Weights of a small GPT-style language model, trained from scratch on English Wikipedia.
Size: width 256, 4 heads of 64, MLP 768 SiLU, vocabulary 8192, 8.95M parameters.
Architecture: learned positions, biases.
Training: a variant of Muon for these matrices, 4196 steps.
Each number is 50 + 10 x the weight over its row's rms, rounded and kept within 0 to 99. Layers, rows and columns count from 0. The size before them is the row's rms in percent of the matrix's.

# v: layer 6 attention value, 256x256, rms 0.166, rows 220-239, columns 128-159
# o: layer 6 attention output (transposed), 256x256, rms 0.571, rows 220-239, columns 128-159
v220 106:56 54 52 54 68 49 49 66 48 41 55 57 56 41 22 49 70 62 62 60 49 40 55 43 47 64 42 38 63 42 56 38
o220 100:49 47 63 42 64 55 64 39 50 57 49 61 34 52 35 68 45 52 48 50 29 30 58 40 48 45 72 51 44 44 54 40
v221 105:58 57 37 42 40 59 66 34 36 42 65 43 63 72 62 42 61 45 63 54 48 60 48 56 43 45 62 41 43 55 46 36
o221 102:46 63 41 63 49 47 26 62 50 53 47 32 57 56 43 59 55 37 48 59 59 46 48 66 52 50 54 41 42 59 30 34
v222 100:42 21 58 31 57 41 63 46 50 56 67 51 33 44 50 45 39 46 66 40 52 36 48 62 57 58 38 59 48 51 42 43
o222 091:40 44 52 54 46 58 59 64 52 41 36 45 49 38 60 57 48 56 39 58 57 57 56 52 52 67 43 56 43 49 26 45
v223 100:55 45 62 62 38 44 51 42 40 39 49 58 44 42 51 42 64 38 56 49 41 52 42 42 69 42 39 45 37 50 39 47
o223 090:43 59 40 49 57 40 45 57 59 50 39 59 48 28 61 47 43 45 53 51 39 63 42 52 45 53 63 61 57 37 45 56
v224 097:52 63 48 39 58 53 32 65 40 45 50 40 50 55 53 55 49 51 41 53 50 31 40 48 41 49 65 59 45 56 38 53
o224 096:52 41 49 41 34 51 45 51 56 68 46 40 43 40 41 48 41 57 45 47 48 64 60 33 52 39 35 36 62 63 57 64
v225 094:72 62 45 65 56 42 70 51 67 50 57 58 39 45 42 46 51 29 32 35 52 57 53 33 68 47 53 42 65 59 48 47
o225 087:69 50 49 48 46 43 48 37 63 61 57 65 48 53 57 35 42 45 58 28 55 51 47 80 48 42 38 37 44 58 43 51
v226 108:65 53 33 53 42 55 49 76 48 58 44 50 51 41 67 40 53 47 40 35 60 58 27 40 43 48 30 45 49 46 61 39
o226 107:63 36 72 55 42 46 56 40 31 63 62 45 57 47 53 52 47 46 44 63 39 51 50 52 53 44 56 73 37 59 60 56
v227 105:46 30 64 53 49 44 51 35 44 71 40 71 53 49 56 36 49 55 39 37 35 53 52 55 45 54 42 61 64 42 66 39
o227 099:43 63 40 50 55 64 48 85 58 37 28 49 43 58 36 49 60 68 50 57 54 43 45 48 40 47 57 54 47 48 60 37
v228 096:55 31 43 21 32 74 31 61 29 37 38 54 60 63 49 60 52 49 39 40 43 56 52 37 45 64 66 56 61 48 53 45
o228 094:33 58 60 51 54 28 56 59 54 53 21 56 43 46 32 37 46 58 64 59 44 27 42 48 43 48 48 49 55 40 50 74
v229 099:59 53 60 50 45 53 38 43 51 53 50 64 60 61 50 49 47 50 64 58 43 63 60 51 65 39 59 55 56 46 69 52
o229 096:44 50 45 45 58 48 55 64 65 53 61 48 49 42 34 61 57 46 42 49 51 47 33 55 52 61 50 45 38 52 50 51
v230 094:47 47 47 65 58 30 53 48 49 58 45 51 62 60 57 56 49 71 37 52 72 33 46 50 38 44 55 56 44 42 46 51
o230 091:59 59 55 43 45 53 50 56 60 47 36 54 53 48 37 38 44 39 48 52 57 54 51 52 39 29 37 46 52 43 73 42
v231 099:61 60 38 48 44 49 39 55 43 50 57 52 56 24 47 53 77 38 59 49 59 56 39 48 52 55 66 48 38 61 54 48
o231 100:42 36 46 64 43 43 55 46 57 60 58 33 36 62 43 44 58 52 66 56 52 50 61 39 65 46 51 52 42 38 55 58
v232 109:51 44 41 51 65 63 50 54 63 43 64 53 39 57 52 71 60 44 47 62 38 63 55 59 58 56 44 36 78 52 62 39
o232 108:58 42 65 31 43 50 50 53 48 63 52 52 60 58 64 38 48 57 34 58 61 44 16 57 44 59 40 61 55 51 42 38
v233 106:28 50 38 49 72 70 36 60 61 39 47 48 58 61 54 67 40 60 58 48 34 65 62 36 40 57 64 50 48 60 59 54
o233 106:50 66 36 41 48 39 51 54 54 63 51 48 46 53 49 52 44 46 43 63 35 51 51 48 57 37 43 24 37 38 53 31
v234 092:57 63 38 54 34 55 60 53 56 51 61 49 46 43 53 42 55 42 54 48 45 60 38 62 68 46 44 59 49 51 46 38
o234 090:60 54 46 46 34 56 55 55 42 48 42 47 56 76 67 52 52 57 52 60 75 42 42 30 57 44 55 56 41 59 30 51
v235 107:58 40 37 61 60 41 66 62 73 45 56 60 40 46 58 65 39 38 48 52 60 56 56 49 47 55 49 73 48 60 52 62
o235 098:52 29 59 49 50 46 63 39 61 49 42 51 50 49 65 50 43 42 65 22 61 63 56 60 32 41 48 53 75 59 48 64
v236 113:51 38 57 37 48 41 41 51 67 45 51 69 50 35 60 50 39 59 61 33 53 50 59 48 70 48 50 63 39 44 69 39
o236 108:31 42 59 71 52 59 63 45 41 39 57 53 48 58 40 61 34 60 49 42 45 55 49 41 53 64 63 85 46 50 46 42
v237 097:58 52 62 62 43 56 42 65 33 68 47 68 26 57 49 44 48 45 37 42 57 61 36 52 48 60 60 39 42 68 53 54
o237 094:50 44 32 44 55 36 42 45 54 42 50 55 68 50 45 50 51 60 63 48 45 55 39 41 52 55 58 63 48 37 64 38
v238 101:54 66 59 50 63 31 56 35 36 45 61 45 58 43 43 31 60 57 72 51 47 64 34 54 44 50 60 62 38 51 61 48
o238 097:42 44 52 55 28 52 57 73 48 26 51 48 44 76 66 62 33 29 56 42 66 58 50 46 28 50 52 56 36 53 56 56
v239 104:69 41 38 52 49 48 48 47 57 37 64 65 37 56 53 51 57 44 55 38 50 25 47 54 53 69 67 38 48 44 59 41
o239 097:41 46 53 48 63 50 40 64 55 58 58 57 51 45 44 46 53 47 45 50 60 40 55 59 63 68 24 39 45 34 40 34